{
  "n_layer": 9,
  "d_model": 256,
  "n_head": 4,
  "n_kv_head": 4,
  "head_dim": 64,
  "d_mlp": 768,
  "vocab_size": 8192,
  "activation": "swiglu",
  "norm": "rmsnorm",
  "norm_place": "pre",
  "norm_eps": 1e-05,
  "positions": "rope",
  "rope_base": 10000.0,
  "rope_fraction": 0.25,
  "qk_norm": false,
  "attn_scale": 0.125,
  "bias": "none",
  "tie_embeddings": false,
  "parallel_block": false,
  "init": "orth",
  "init_std_qkv": 0.0305,
  "init_std_o": 0.0,
  "init_std_up": 0.0305,
  "init_std_down": 0.0,
  "optimizer": "adam_variant",
  "lr": 0.00125,
  "beta1": 0.9,
  "beta2": 0.95,
  "weight_decay": 0.071,
  "lr_head": 0.00938,
  "grad_clip": 1.0,
  "warmup_steps": 215,
  "schedule": "wsd",
  "decay_fraction": 0.535,
  "decay_shape": "linear",
  "final_lr_fraction": 0.0,
  "batch_tokens": 65536,
  "seq_len": 768,
  "doc_mask": true,
  "train_tokens": 633100000,
  "steps": 9661,
  "dataset": "wikipedia_en"
}
Each number is 200 + 30 x the weight over its row's rms, rounded and kept within 0 to 999. Layers, rows and columns count from 0. The size before them is the row's rms in percent of the matrix's.

# gate: layer 6 MLP gate, 768x256, rms 0.0843, rows 629-646, columns 128-255
# up: layer 6 MLP up, 768x256, rms 0.0793, rows 629-646, columns 128-255
# down: layer 6 MLP down (transposed), 768x256, rms 0.0764, rows 629-646, columns 128-255
gate629,100,214,172,179,196,227,249,183,280,215,179,274,198,111,227,189,229,206,224,252,152,126,218,176,125,228,214,198,200,234,173,244,180,204,186,204,256,211,170,166,217,172,168,202,188,177,138,176,201,203,142,193,245,214,171,219,170,167,276,213,232,216,175,154,200,209,177,191,203,173,178,167,213,233,218,250,188,206,187,218,226,248,219,192,205,215,211,178,203,150,194,169,243,219,214,217,192,169,201,220,211,206,155,224,161,216,120,244,245,243,220,193,237,263,222,142,214,173,256,214,170,208,231,172,214,221,219,256,225
up629,102,145,242,208,162,185,274,181,176,194,192,165,236,152,222,214,269,163,164,225,251,222,223,237,196,280,190,222,190,174,164,245,202,195,235,261,195,229,177,189,219,146,213,182,151,203,164,188,185,222,213,207,193,207,232,195,204,233,195,163,252,144,201,178,205,208,221,194,145,178,222,223,197,194,192,241,188,169,122,205,146,191,218,189,203,190,153,261,190,177,177,162,197,228,203,229,210,207,174,200,220,275,207,133,213,152,179,183,235,203,158,230,205,238,224,171,172,184,249,200,239,172,201,194,199,183,170,252,154
down629,102,175,213,185,200,233,222,195,217,165,226,208,173,215,253,198,221,228,230,154,234,211,221,237,242,178,201,204,219,255,172,174,194,211,223,229,182,245,181,153,218,177,216,166,219,196,196,201,181,237,211,223,196,200,181,133,184,216,227,239,204,198,168,182,237,189,182,191,196,240,223,177,203,201,240,190,234,235,185,186,194,194,153,195,189,186,208,207,201,155,192,175,182,161,221,225,213,228,230,209,188,220,168,250,239,216,232,219,143,215,225,228,202,162,187,174,193,206,185,195,177,150,201,244,180,161,205,283,162
gate630,097,190,139,208,220,236,215,206,183,204,207,164,188,253,201,168,206,188,217,209,215,185,172,193,210,172,151,246,125,173,176,164,253,238,200,176,225,223,191,260,202,162,214,208,201,212,200,178,158,228,200,186,226,154,235,200,184,239,185,205,175,210,187,230,211,248,189,177,221,176,168,272,234,190,254,202,190,153,275,159,161,231,164,167,195,189,222,219,180,246,214,239,188,183,183,201,246,131,192,220,141,188,213,175,198,182,169,212,168,163,235,232,163,185,164,189,182,256,190,184,172,258,248,137,197,221,125,199,208
up630,101,220,182,208,138,228,195,216,231,190,229,214,223,174,141,236,139,270,192,223,215,162,207,190,181,292,187,240,176,165,279,187,223,182,170,162,180,210,215,234,197,216,203,215,175,220,293,168,199,190,179,226,219,189,204,214,159,160,236,156,218,237,213,221,186,158,222,213,163,171,204,222,148,148,233,188,184,233,243,184,179,193,263,194,191,188,206,181,176,215,270,264,224,220,199,235,245,174,212,225,254,221,198,209,185,186,199,232,237,234,205,202,223,201,192,234,169,151,189,195,159,186,230,220,241,252,231,201,180
down630,100,232,200,203,140,210,241,195,162,188,229,220,224,109,222,248,186,198,217,199,168,163,184,234,204,190,205,248,228,265,225,187,208,208,215,223,221,186,151,242,238,172,186,197,225,222,137,197,187,233,206,237,185,216,232,264,197,169,192,151,213,205,177,151,213,173,188,185,203,199,230,180,243,194,178,204,229,174,142,183,250,192,246,225,237,193,236,206,150,163,211,245,193,208,224,249,194,211,193,198,187,196,157,190,205,221,188,215,183,258,250,181,197,196,235,178,186,206,226,188,231,181,237,188,146,226,231,175,168
gate631,099,146,179,207,216,147,231,201,227,198,211,220,197,192,198,221,176,168,159,171,186,215,220,230,236,171,224,197,230,246,191,174,160,234,171,150,231,250,170,185,213,180,191,143,203,206,156,240,210,219,199,210,207,232,193,219,197,194,142,192,156,180,220,173,208,200,194,230,186,229,201,168,226,194,238,172,204,155,206,201,128,168,158,233,218,192,193,195,200,189,255,207,233,197,205,223,135,150,148,251,188,222,203,183,200,179,239,148,207,203,187,185,240,235,196,248,197,216,215,140,225,172,228,177,155,225,219,212,201
up631,097,186,174,183,172,254,202,206,233,145,212,235,166,135,175,138,187,240,202,232,157,141,207,220,175,245,182,286,185,157,208,158,226,176,241,193,190,183,160,191,203,210,207,223,210,232,211,214,203,200,183,164,241,303,244,189,229,192,208,238,234,214,222,236,163,230,245,214,162,190,201,198,201,224,195,215,177,184,179,226,235,212,222,170,188,183,202,225,255,198,178,197,162,191,200,143,251,218,172,198,183,177,164,183,116,229,147,257,257,196,187,203,237,202,158,198,181,195,236,190,125,228,204,230,224,205,173,240,175
down631,094,217,179,174,189,205,191,184,197,198,176,212,236,193,205,225,177,190,203,192,230,179,222,203,212,191,211,217,200,191,201,161,220,201,209,125,184,190,194,212,179,200,160,170,218,165,206,228,198,283,231,166,178,200,194,199,200,273,182,205,197,201,190,169,168,179,237,152,239,176,188,232,200,215,194,238,190,200,172,163,179,191,182,176,239,200,197,187,202,190,229,165,162,228,219,187,207,208,175,215,240,229,190,192,194,210,219,142,226,200,210,204,243,179,211,162,168,181,215,184,113,178,199,199,159,224,226,233,161
gate632,090,172,203,209,219,194,191,126,199,232,208,206,210,150,128,179,247,215,194,211,208,206,233,230,189,164,139,204,205,113,190,202,200,222,222,221,218,250,219,164,169,195,170,194,194,210,216,174,223,162,203,174,164,247,201,258,144,198,175,137,209,279,239,214,197,214,181,224,234,166,190,186,219,206,248,223,178,201,230,190,193,213,182,167,210,170,175,163,227,209,201,146,192,186,253,182,171,180,212,177,191,142,116,214,190,237,188,217,167,176,175,236,194,258,197,183,240,280,196,187,216,179,241,262,190,239,232,201,191
up632,094,189,211,221,208,172,182,183,213,181,199,170,241,219,197,164,205,213,220,151,173,231,199,200,224,242,201,157,195,136,167,165,149,166,215,230,171,239,221,263,219,223,260,159,191,182,257,203,202,195,201,216,214,170,233,151,142,173,203,208,234,201,209,182,208,184,196,213,212,254,194,231,179,211,165,226,234,144,218,219,202,188,224,175,202,146,233,166,182,182,208,249,220,204,239,172,238,204,173,245,207,209,171,186,177,162,176,184,229,217,188,237,218,209,241,220,224,229,220,230,230,214,215,239,205,209,217,227,134
down632,096,165,241,186,253,180,190,245,183,232,206,207,207,142,225,201,188,194,194,194,218,191,197,203,231,217,232,255,163,180,245,181,208,216,157,178,197,179,196,171,163,181,196,244,256,169,191,213,182,249,259,191,202,228,158,158,208,283,247,172,167,154,204,223,223,222,238,182,213,159,175,175,217,226,235,202,201,254,189,204,187,175,181,207,162,200,202,194,244,199,188,209,194,181,165,236,261,127,240,211,193,190,228,154,151,163,201,157,194,202,190,222,230,175,160,205,191,152,152,224,107,232,171,208,169,202,212,211,244
gate633,100,205,158,185,175,240,230,195,210,183,223,242,182,211,224,170,200,221,153,239,165,241,214,252,213,135,222,200,242,216,219,163,226,249,267,173,198,211,235,213,214,200,231,229,237,232,180,202,218,185,171,171,200,246,234,230,229,193,153,233,140,225,183,213,176,213,138,239,180,225,194,192,230,191,212,247,165,208,189,193,204,242,185,180,200,185,186,207,181,171,190,207,184,196,231,170,225,169,162,234,191,158,216,163,211,181,221,183,209,251,209,215,199,205,204,170,216,192,260,158,189,212,243,256,197,188,199,178,183
up633,100,173,147,242,244,216,182,230,233,186,207,120,228,228,191,231,200,164,181,192,196,217,197,212,229,204,197,197,185,183,198,240,216,193,243,171,154,210,223,148,192,242,233,143,225,237,211,211,209,194,203,194,223,220,173,235,244,264,181,153,211,163,192,196,232,191,175,193,219,177,145,195,201,199,201,166,201,222,203,207,175,212,157,214,267,249,190,203,191,229,195,234,218,184,227,167,193,158,179,182,182,242,141,186,219,205,179,226,191,209,221,172,221,220,214,239,231,166,193,227,225,211,160,205,206,208,181,164,226
down633,100,203,225,178,185,211,175,193,184,213,153,191,245,161,186,206,245,204,250,213,217,198,220,168,244,167,256,176,209,168,171,136,237,241,202,150,229,177,207,182,214,193,210,241,200,211,212,169,248,220,238,220,176,259,224,149,147,212,175,168,135,199,206,198,172,191,229,243,148,273,196,169,234,203,194,236,175,222,209,179,161,153,181,153,166,181,193,184,245,236,155,228,240,190,202,200,258,253,169,204,268,161,258,211,144,131,201,160,202,181,229,152,209,240,201,189,204,211,248,218,202,182,226,207,221,188,255,180,146
gate634,101,193,225,183,214,192,240,238,184,178,199,196,193,135,167,178,149,179,200,238,203,203,209,238,198,209,266,166,225,219,188,190,182,186,177,226,210,186,271,204,240,190,217,208,219,239,228,202,252,230,190,194,185,186,224,230,200,208,180,191,220,180,222,193,216,193,224,194,227,223,198,184,133,194,145,163,245,206,226,178,228,205,193,205,130,199,184,256,201,203,195,191,212,173,207,193,225,229,200,185,178,236,207,192,206,215,177,194,279,250,178,160,211,232,202,212,203,202,247,149,218,196,231,222,220,192,216,162,167
up634,097,198,186,149,222,201,228,162,160,194,183,215,253,210,252,213,213,208,170,196,186,189,209,221,225,142,140,219,269,232,210,257,208,199,264,228,179,191,195,236,171,136,228,204,168,222,178,207,225,241,178,123,234,222,196,168,178,178,192,163,175,200,197,231,273,187,157,187,250,194,143,204,172,210,185,199,184,241,156,207,200,186,260,197,214,164,224,186,219,172,183,249,206,225,261,163,240,211,246,205,163,238,148,214,250,218,200,167,211,187,158,187,218,189,187,208,186,223,196,186,185,209,182,199,181,171,187,196,232
down634,097,132,205,206,205,185,216,156,174,216,216,167,188,180,171,232,152,164,238,231,194,241,244,246,198,200,203,217,214,238,206,216,232,172,212,245,215,191,223,136,161,219,185,188,231,237,172,202,195,251,195,194,206,258,203,186,187,170,170,225,203,277,168,212,203,254,222,186,185,195,240,142,198,164,214,165,223,197,147,160,187,183,230,163,172,193,241,187,173,236,202,232,184,183,171,188,193,219,183,195,194,149,175,184,202,161,168,150,218,238,190,185,260,232,187,226,198,181,211,179,184,211,185,192,191,201,264,173,173
gate635,103,207,153,209,179,217,224,174,194,184,182,190,229,149,227,200,302,180,190,239,220,124,241,211,179,160,192,231,202,192,201,225,214,211,226,256,247,191,157,205,232,134,190,202,217,202,204,218,187,260,208,203,226,245,201,183,212,217,220,194,202,179,214,164,218,167,197,197,180,217,185,222,211,251,170,235,219,217,136,200,231,247,175,211,171,199,209,234,206,188,181,127,245,237,164,241,213,222,209,198,170,225,227,254,193,265,190,218,180,160,226,172,209,170,236,167,273,213,232,182,183,168,202,182,191,190,228,160,220
up635,100,211,197,219,181,264,208,179,197,213,306,237,190,241,209,199,204,200,252,253,171,219,188,185,253,175,223,172,179,215,181,124,244,237,203,138,251,225,182,216,232,199,166,211,155,217,195,154,213,203,166,166,188,241,180,197,282,258,203,170,197,227,161,228,147,228,184,170,211,267,217,221,197,211,197,208,190,175,208,173,192,205,216,158,189,205,234,186,210,206,220,206,141,207,177,178,186,184,167,231,204,232,142,174,202,213,203,234,181,200,228,215,226,239,212,242,268,214,196,197,201,211,206,208,237,241,195,251,239
down635,099,203,180,273,152,224,213,225,196,258,228,224,196,183,243,213,234,148,239,171,234,182,220,213,158,180,174,208,186,215,245,267,235,182,236,268,183,209,177,160,202,168,233,214,192,261,176,170,198,183,142,190,168,188,219,189,179,205,235,139,237,210,205,208,204,178,233,212,188,243,219,196,187,167,148,217,199,199,220,166,254,160,222,186,187,207,196,178,210,249,228,144,253,203,232,213,210,195,155,188,174,265,187,188,202,198,210,260,211,162,190,198,203,236,215,191,233,181,239,198,254,147,218,208,245,233,194,145,213
gate636,102,212,200,161,217,241,233,184,224,170,159,227,233,239,198,205,132,214,238,204,168,180,194,219,175,251,189,184,232,192,208,209,221,217,273,258,213,192,172,217,175,173,224,194,166,254,185,250,166,239,241,144,211,198,179,201,194,215,194,239,217,245,210,206,258,214,233,235,214,176,223,204,192,204,198,176,184,136,226,166,183,255,217,144,180,155,228,228,231,202,212,204,183,227,172,186,205,148,240,134,193,190,244,197,196,204,152,208,186,166,193,216,191,200,153,231,159,192,188,234,247,211,233,188,181,243,201,168,191
up636,104,221,265,197,185,177,171,210,209,220,256,205,218,192,227,170,205,178,148,174,146,212,194,165,191,173,180,194,228,225,268,151,225,198,204,194,200,181,167,167,222,234,133,198,208,198,196,150,195,218,184,227,251,193,145,180,216,213,214,155,143,227,180,157,196,256,213,160,231,208,187,187,249,225,187,202,161,195,214,200,171,129,139,243,164,204,235,205,179,196,245,179,207,198,168,213,228,197,185,220,169,263,227,180,166,189,223,179,220,190,159,155,190,236,190,138,230,150,182,203,167,144,201,214,121,175,203,222,235
down636,104,178,244,155,173,232,236,197,146,162,210,215,196,265,250,184,179,222,227,209,184,155,208,220,261,199,152,179,240,180,201,242,181,179,231,167,247,187,126,204,192,229,206,191,163,203,165,238,164,214,203,201,217,219,260,152,168,238,175,184,183,212,222,185,173,207,227,173,252,175,210,151,207,226,164,173,158,213,205,196,212,175,179,196,224,189,236,203,169,230,201,230,213,215,153,225,175,178,178,195,212,224,201,200,219,203,248,232,161,220,228,247,144,201,203,175,152,188,186,208,266,178,192,248,133,173,200,149,182
gate637,098,228,188,248,209,179,215,225,178,210,202,202,197,202,222,214,232,166,170,193,193,233,169,151,190,205,205,192,206,176,197,205,208,213,238,181,194,225,225,140,167,246,215,188,215,233,177,189,235,220,208,196,191,136,149,175,244,203,149,156,197,265,185,207,205,168,178,177,233,188,221,230,234,216,236,149,230,158,168,227,131,205,181,171,213,200,174,260,121,192,185,245,186,186,195,178,169,243,230,185,184,174,191,195,142,260,248,183,251,187,212,190,249,145,202,261,178,185,190,183,234,241,198,154,186,194,183,160,230
up637,103,194,143,193,154,207,257,170,223,141,113,189,125,184,184,262,189,181,130,194,229,183,201,216,223,165,197,193,240,118,213,198,175,237,187,236,239,278,217,196,222,206,217,240,222,159,154,208,203,197,243,191,194,188,212,191,208,236,162,260,185,208,183,234,143,190,208,221,163,255,191,184,199,218,229,203,208,171,215,166,150,198,226,175,205,166,164,205,200,150,145,178,230,215,216,159,200,249,206,155,177,178,284,215,211,212,166,160,204,168,220,160,267,223,212,207,210,202,235,210,230,153,227,235,197,201,212,224,213
down637,101,204,207,191,197,220,178,174,152,196,166,153,214,174,184,193,228,239,243,206,197,207,239,201,187,252,222,168,201,199,195,251,167,241,215,168,212,170,207,218,200,166,192,218,213,282,285,211,204,209,219,239,185,193,195,221,187,156,241,194,225,250,199,185,216,207,186,219,212,215,141,170,201,226,187,237,250,227,196,205,213,243,255,235,181,137,190,204,230,220,242,207,257,208,181,190,141,178,210,195,209,222,112,200,159,198,195,153,207,242,181,209,224,232,176,198,179,216,191,191,179,253,145,181,217,193,154,181,198
gate638,090,203,179,175,214,179,248,176,206,145,194,171,139,196,206,167,255,194,258,172,189,194,213,216,192,191,210,303,256,178,158,255,141,217,114,204,171,165,178,218,208,220,191,230,189,181,198,196,189,198,149,204,206,148,185,209,195,207,188,213,226,189,230,221,216,199,219,187,177,172,215,176,223,211,269,188,184,160,180,164,206,185,196,225,250,207,144,210,179,240,272,217,129,164,160,239,238,200,235,151,230,249,181,233,185,220,229,142,221,226,224,155,169,152,176,202,215,212,166,239,210,180,251,204,203,193,198,171,200
up638,103,192,245,202,217,166,247,230,175,213,181,213,227,162,161,194,186,261,259,183,225,174,170,203,228,181,204,262,176,221,203,164,211,208,205,208,156,255,179,248,172,173,231,224,213,227,222,174,236,225,175,243,195,219,138,247,196,194,206,250,195,202,183,174,184,186,182,211,173,149,223,180,247,195,270,263,210,232,202,231,153,182,210,238,208,200,211,220,275,196,173,213,195,201,195,172,205,217,163,223,183,241,208,154,169,186,198,176,232,231,171,202,208,198,181,244,182,159,204,194,203,177,230,213,246,175,170,228,224
down638,098,205,156,209,215,215,216,142,183,205,165,234,226,189,214,192,276,188,225,174,212,205,236,187,179,223,194,236,262,163,182,172,148,260,208,219,225,236,242,223,241,246,187,217,133,185,176,251,162,203,235,208,226,208,205,263,211,185,191,191,190,166,215,201,180,235,180,214,179,197,177,184,159,187,216,233,252,199,233,173,197,221,193,240,234,163,181,201,207,200,191,198,218,215,171,214,195,205,146,169,173,205,160,199,201,214,156,232,254,231,205,177,250,176,210,185,185,202,195,242,185,180,200,173,191,196,162,213,250
gate639,101,181,224,199,210,195,225,168,199,221,211,210,171,143,197,103,219,195,142,194,217,117,150,215,201,212,248,229,180,178,197,205,195,218,222,201,181,248,172,201,201,248,164,167,219,199,231,147,208,220,186,168,196,157,255,201,167,141,201,179,207,218,203,230,208,169,161,186,234,180,198,174,214,183,153,213,219,192,172,196,197,182,205,211,211,191,250,205,160,219,222,232,181,184,242,161,223,213,176,130,165,233,222,186,178,235,217,203,198,150,159,173,244,223,202,170,182,267,210,218,204,229,205,173,183,195,152,231,216
up639,097,217,163,217,219,140,200,208,261,233,153,211,187,139,225,169,185,163,195,226,115,229,220,185,144,235,190,237,215,275,201,204,211,200,202,213,188,198,212,187,202,195,179,183,171,222,236,230,236,234,217,252,164,132,198,257,231,188,183,264,172,205,200,185,172,222,227,222,264,208,211,171,200,243,192,207,227,208,182,222,208,251,219,158,237,177,180,211,244,187,165,245,209,173,176,256,217,199,218,174,254,221,162,191,232,181,255,201,149,226,252,151,180,269,179,195,206,189,167,189,214,173,188,188,201,187,149,220,193
down639,096,226,186,258,226,231,212,184,196,196,165,151,181,213,243,224,251,184,149,184,198,204,242,209,218,214,216,168,212,166,220,222,205,195,221,139,211,176,233,171,188,213,258,135,198,188,178,238,226,179,197,193,171,154,249,194,175,189,174,197,205,203,194,179,193,175,155,157,184,200,195,182,179,218,204,194,226,172,202,182,231,215,248,209,218,211,224,134,204,196,178,174,144,150,224,181,211,203,212,169,234,224,198,277,173,184,186,194,212,178,223,192,200,169,202,200,235,186,173,159,187,186,187,189,230,192,189,203,233
gate640,100,198,200,186,214,182,137,192,201,190,200,217,193,264,225,172,238,175,197,189,202,164,192,194,244,258,109,198,233,171,239,228,242,221,251,196,175,211,205,245,206,196,226,156,263,243,227,216,197,198,141,250,169,207,166,221,200,244,250,160,171,212,243,233,270,179,197,197,188,187,213,195,196,136,187,193,157,203,194,136,245,228,256,225,212,124,241,216,211,189,175,174,189,248,206,232,186,196,234,204,177,259,198,219,189,177,194,203,189,220,231,166,190,220,210,182,187,163,213,220,235,228,208,173,272,189,193,178,182
up640,094,230,184,263,195,170,191,199,194,155,215,200,197,242,187,258,167,192,191,214,213,212,245,263,156,200,214,137,193,208,214,198,194,180,163,252,167,182,194,197,168,225,249,219,213,249,153,226,241,190,186,185,214,221,182,230,150,162,207,158,188,217,216,227,192,146,206,216,162,187,170,189,166,186,178,184,178,173,208,182,201,189,189,158,198,152,214,252,145,203,127,177,215,218,251,211,189,222,213,208,199,171,225,214,200,244,157,206,153,249,193,196,204,163,163,148,196,199,262,214,244,180,256,179,228,150,181,185,199
down640,088,163,182,238,218,157,263,152,147,191,207,181,221,191,212,221,230,236,195,204,233,224,175,188,208,229,199,246,152,227,228,153,199,228,163,241,159,182,200,176,211,165,188,201,214,172,192,233,239,162,228,187,177,211,179,231,250,170,202,230,203,174,246,197,166,170,205,154,187,231,157,183,219,175,253,216,234,249,173,272,158,197,172,195,219,216,167,156,163,226,254,256,187,180,228,180,215,217,181,206,209,161,202,221,206,149,261,210,185,235,165,243,251,207,134,248,221,207,219,216,184,190,208,235,196,209,149,190,242
gate641,099,126,165,211,173,179,224,223,210,203,199,205,238,134,220,191,200,239,219,181,230,182,194,148,233,252,227,205,127,163,197,210,232,192,222,183,180,131,178,247,186,226,212,159,169,232,175,273,218,228,215,159,233,174,177,111,213,156,253,201,280,171,223,218,248,209,183,227,179,183,200,236,186,197,223,166,194,208,168,213,183,194,157,154,134,240,183,198,172,213,188,181,184,239,224,249,222,170,219,223,203,114,235,151,179,197,211,195,246,209,218,186,254,231,271,208,196,206,211,257,240,218,225,235,222,211,227,201,175
up641,100,180,240,203,239,172,239,171,172,263,215,222,234,198,187,230,203,177,185,175,184,222,185,194,232,157,209,180,151,191,188,193,126,204,184,214,228,222,190,146,169,247,168,211,174,160,227,168,194,225,199,232,176,216,194,177,177,164,208,240,261,200,184,238,231,178,201,191,213,200,205,166,223,262,240,198,256,205,227,184,194,181,182,178,169,211,197,181,204,219,238,243,190,151,181,261,170,203,168,196,239,192,178,192,185,192,234,191,183,221,206,234,166,226,189,228,175,231,220,193,123,153,168,218,158,216,179,205,218
down641,101,112,190,222,251,161,219,201,118,201,243,215,214,149,206,252,213,232,235,149,207,203,223,195,220,166,194,192,206,185,219,203,237,207,199,201,139,189,243,234,180,168,173,185,173,193,168,206,179,238,162,207,195,202,241,207,140,173,200,235,221,126,187,196,256,163,177,266,177,178,144,249,221,198,244,175,200,184,232,227,248,255,207,164,217,238,212,200,188,193,198,213,203,198,149,209,148,179,170,205,274,161,207,199,219,192,180,190,171,208,155,224,247,221,245,221,204,170,218,217,195,239,179,191,193,246,223,221,234
gate642,094,183,153,169,209,170,185,155,163,219,155,197,217,124,230,215,210,262,178,192,193,214,205,190,206,217,174,184,218,199,240,217,183,216,206,209,143,180,135,262,172,158,229,180,171,208,175,207,267,239,232,161,196,185,156,223,175,194,252,256,226,203,200,242,201,205,224,186,200,218,138,227,200,201,211,201,194,185,212,214,170,217,220,211,197,221,217,159,188,239,135,187,194,234,205,209,189,237,217,189,178,248,218,160,146,183,196,180,179,209,193,157,187,148,228,213,223,205,204,161,179,159,219,211,208,205,157,216,197
up642,095,201,235,193,207,211,156,132,180,189,204,257,204,217,148,271,200,220,210,185,204,197,164,169,220,202,177,212,211,203,193,208,197,246,178,206,231,218,216,152,202,242,193,188,141,210,183,209,227,176,208,204,200,204,207,187,208,158,227,266,256,225,183,222,171,182,229,198,206,181,185,195,161,163,224,205,199,243,211,214,168,174,191,263,192,181,229,201,204,229,186,232,148,169,209,172,184,232,156,243,208,179,195,120,233,161,245,173,204,210,207,238,225,192,203,137,214,204,203,194,114,185,164,203,178,166,158,221,153
down642,095,199,240,147,150,184,180,223,222,201,200,194,221,231,234,251,150,215,200,216,181,175,180,161,231,172,211,207,235,229,160,217,234,193,207,206,195,197,214,157,201,199,227,198,175,180,166,251,212,228,163,217,196,206,273,201,191,190,156,176,210,208,118,219,188,216,196,219,260,250,190,206,183,201,150,199,199,227,174,220,217,215,159,219,226,185,178,219,222,218,216,211,239,227,229,171,205,161,238,214,185,167,210,171,192,182,200,223,205,207,217,185,235,163,193,199,212,213,205,167,184,192,208,177,166,159,165,238,182
gate643,107,192,219,161,218,166,205,227,185,213,162,188,163,173,218,196,162,215,237,200,191,270,179,222,242,215,223,206,149,153,218,193,185,210,194,198,236,282,203,251,155,196,221,185,193,168,222,131,181,253,190,208,195,180,211,238,165,191,145,180,245,135,281,217,201,207,206,191,182,201,190,211,248,233,192,196,160,226,205,173,142,200,219,176,183,178,196,210,205,212,231,237,207,210,224,199,207,178,215,125,201,163,153,148,165,214,182,146,142,202,227,186,189,148,152,199,205,208,172,148,147,171,221,210,183,224,239,185,234
up643,102,206,231,227,198,198,220,207,213,213,201,248,201,205,229,153,204,246,206,260,223,175,131,138,198,184,161,206,191,152,173,244,211,199,213,189,233,218,183,209,159,196,163,197,236,150,200,179,198,237,199,144,168,215,213,207,168,199,225,239,225,170,188,222,182,164,182,237,200,192,227,154,190,173,252,242,169,259,181,194,169,220,183,185,201,207,231,201,229,270,219,189,206,226,279,185,141,220,192,98,212,202,105,160,156,161,188,176,178,169,204,210,158,201,212,196,148,194,148,234,215,219,169,177,182,188,221,187,195
down643,102,188,222,224,238,195,188,177,212,195,199,229,175,177,185,224,253,225,164,217,241,195,161,200,173,176,164,221,226,160,213,191,248,172,142,246,245,167,225,223,204,215,222,182,203,175,196,209,232,168,241,223,144,188,159,215,198,166,226,176,206,175,186,177,188,139,269,143,193,180,192,200,217,221,182,217,196,200,271,215,221,209,220,216,203,180,215,176,227,225,205,228,209,193,162,152,208,181,173,184,176,209,230,245,201,222,173,175,182,211,140,171,171,191,171,190,189,192,175,201,237,207,189,160,197,208,238,220,222
gate644,102,184,186,231,206,204,236,152,189,253,181,170,202,214,184,221,228,159,219,192,199,215,189,156,222,203,190,201,209,234,153,233,213,225,221,175,181,269,229,184,201,213,240,203,198,165,179,230,183,211,226,240,234,195,225,192,185,226,155,247,151,206,191,198,186,143,211,164,219,237,192,186,194,235,237,175,203,188,184,181,193,172,182,154,172,224,183,208,211,194,144,166,182,209,198,180,173,162,208,170,209,256,129,224,242,208,221,169,246,191,116,148,204,189,200,223,214,216,179,215,203,247,211,164,187,267,160,184,197
up644,105,230,247,123,177,210,150,241,186,240,219,171,214,208,195,179,180,199,160,205,199,182,236,224,248,187,227,208,222,170,204,244,227,173,186,188,217,161,223,234,183,193,197,170,194,200,202,172,211,205,196,192,155,123,124,222,206,218,177,163,231,156,224,234,228,169,192,226,243,186,180,209,257,214,200,151,181,150,232,168,177,223,198,167,186,204,286,240,170,201,158,176,201,235,205,181,194,207,201,165,204,153,241,129,173,171,173,215,204,165,230,223,147,253,217,219,212,213,252,199,199,186,205,188,227,187,232,229,204
down644,105,160,172,196,209,179,162,221,176,228,214,195,150,228,161,204,249,183,212,238,193,238,147,225,186,193,200,181,225,216,174,199,125,159,262,152,254,218,221,195,282,222,213,178,186,197,174,260,198,203,180,209,221,173,188,190,154,200,215,189,261,170,210,214,206,246,181,148,237,206,198,243,218,160,213,216,186,224,231,229,166,222,204,183,170,186,185,196,183,186,191,268,239,206,207,171,204,179,208,222,220,170,151,162,234,187,230,125,260,209,177,175,228,218,241,185,198,169,212,218,264,212,193,134,202,165,211,219,208
gate645,094,170,224,215,223,148,207,148,186,185,274,157,182,197,199,123,172,173,177,234,195,222,239,235,157,208,194,186,215,191,194,193,259,155,183,201,193,168,202,241,187,228,228,178,215,120,186,210,220,191,244,193,141,174,215,213,230,260,162,154,207,198,148,182,226,197,167,179,186,184,201,164,191,226,192,249,176,232,239,196,212,168,142,222,196,171,210,199,157,196,175,205,194,176,189,163,142,221,224,196,195,226,201,192,163,195,186,190,241,172,170,239,214,183,193,186,141,201,216,246,190,242,223,211,180,201,181,240,171
up645,095,195,211,180,162,227,173,229,193,210,179,205,183,214,191,166,203,229,150,163,181,250,206,189,179,164,247,219,191,209,198,216,219,255,210,246,216,140,251,233,210,189,240,196,147,228,197,280,188,228,154,240,231,245,260,202,247,170,163,204,121,210,221,173,125,205,223,198,254,198,202,181,175,196,190,197,236,209,209,176,242,169,188,215,183,170,171,257,190,160,195,161,269,183,234,188,222,199,167,184,193,186,198,217,194,232,199,167,256,188,169,149,229,220,185,173,202,254,215,225,191,224,174,151,246,173,280,186,229
down645,096,209,201,194,207,183,253,217,167,242,186,114,182,195,216,146,174,213,186,209,264,214,201,201,197,207,185,179,192,189,266,157,243,167,197,214,184,171,205,184,127,179,218,298,245,161,173,184,161,188,198,182,224,174,215,149,146,198,183,146,200,139,212,280,192,197,112,200,155,152,240,228,182,223,230,209,194,214,172,174,202,210,243,167,193,182,194,213,222,175,216,208,152,183,233,231,236,182,188,177,181,250,205,184,117,216,206,212,169,213,227,209,220,204,185,177,223,189,206,149,195,218,165,202,193,238,170,172,202
gate646,101,189,177,189,228,202,167,186,242,212,148,218,206,218,235,211,174,207,147,165,202,236,248,216,213,172,194,199,231,144,199,214,191,226,188,218,234,176,181,250,204,174,196,231,223,220,225,183,203,204,170,174,162,183,227,197,221,171,169,158,238,200,249,200,169,212,213,222,176,256,172,185,191,241,158,260,215,189,194,160,234,170,252,207,218,177,213,228,187,194,162,223,187,234,255,220,200,220,184,158,184,185,216,226,184,194,198,138,274,168,195,212,217,203,157,159,225,149,194,166,194,248,192,213,242,163,196,247,192
up646,093,208,220,219,229,202,244,183,225,206,199,201,202,212,192,191,212,227,210,222,247,201,185,200,168,235,208,217,222,179,212,187,195,225,240,234,243,193,186,177,187,200,202,212,215,189,174,222,167,204,180,173,191,201,250,218,165,172,164,218,190,181,198,209,182,170,206,231,175,197,193,196,194,213,128,201,237,209,168,202,171,196,230,211,212,191,179,245,173,267,132,237,177,109,174,271,186,151,201,168,211,218,215,221,196,150,187,173,230,194,183,185,221,179,224,173,177,186,266,199,128,262,224,174,246,181,145,143,209
down646,093,242,192,219,243,197,207,217,162,171,149,199,233,218,143,205,163,187,177,190,203,153,183,203,215,213,183,196,188,303,176,197,231,226,179,216,166,208,221,188,206,220,200,198,219,175,155,215,225,224,185,174,166,163,155,209,190,165,282,176,216,161,199,262,175,244,157,192,215,185,190,197,210,228,238,214,191,195,202,162,176,224,156,175,189,230,136,201,147,233,229,142,166,180,197,207,196,206,245,230,165,184,144,254,151,205,234,247,232,153,220,199,187,222,215,202,225,225,174,181,179,186,159,173,219,216,245,205,228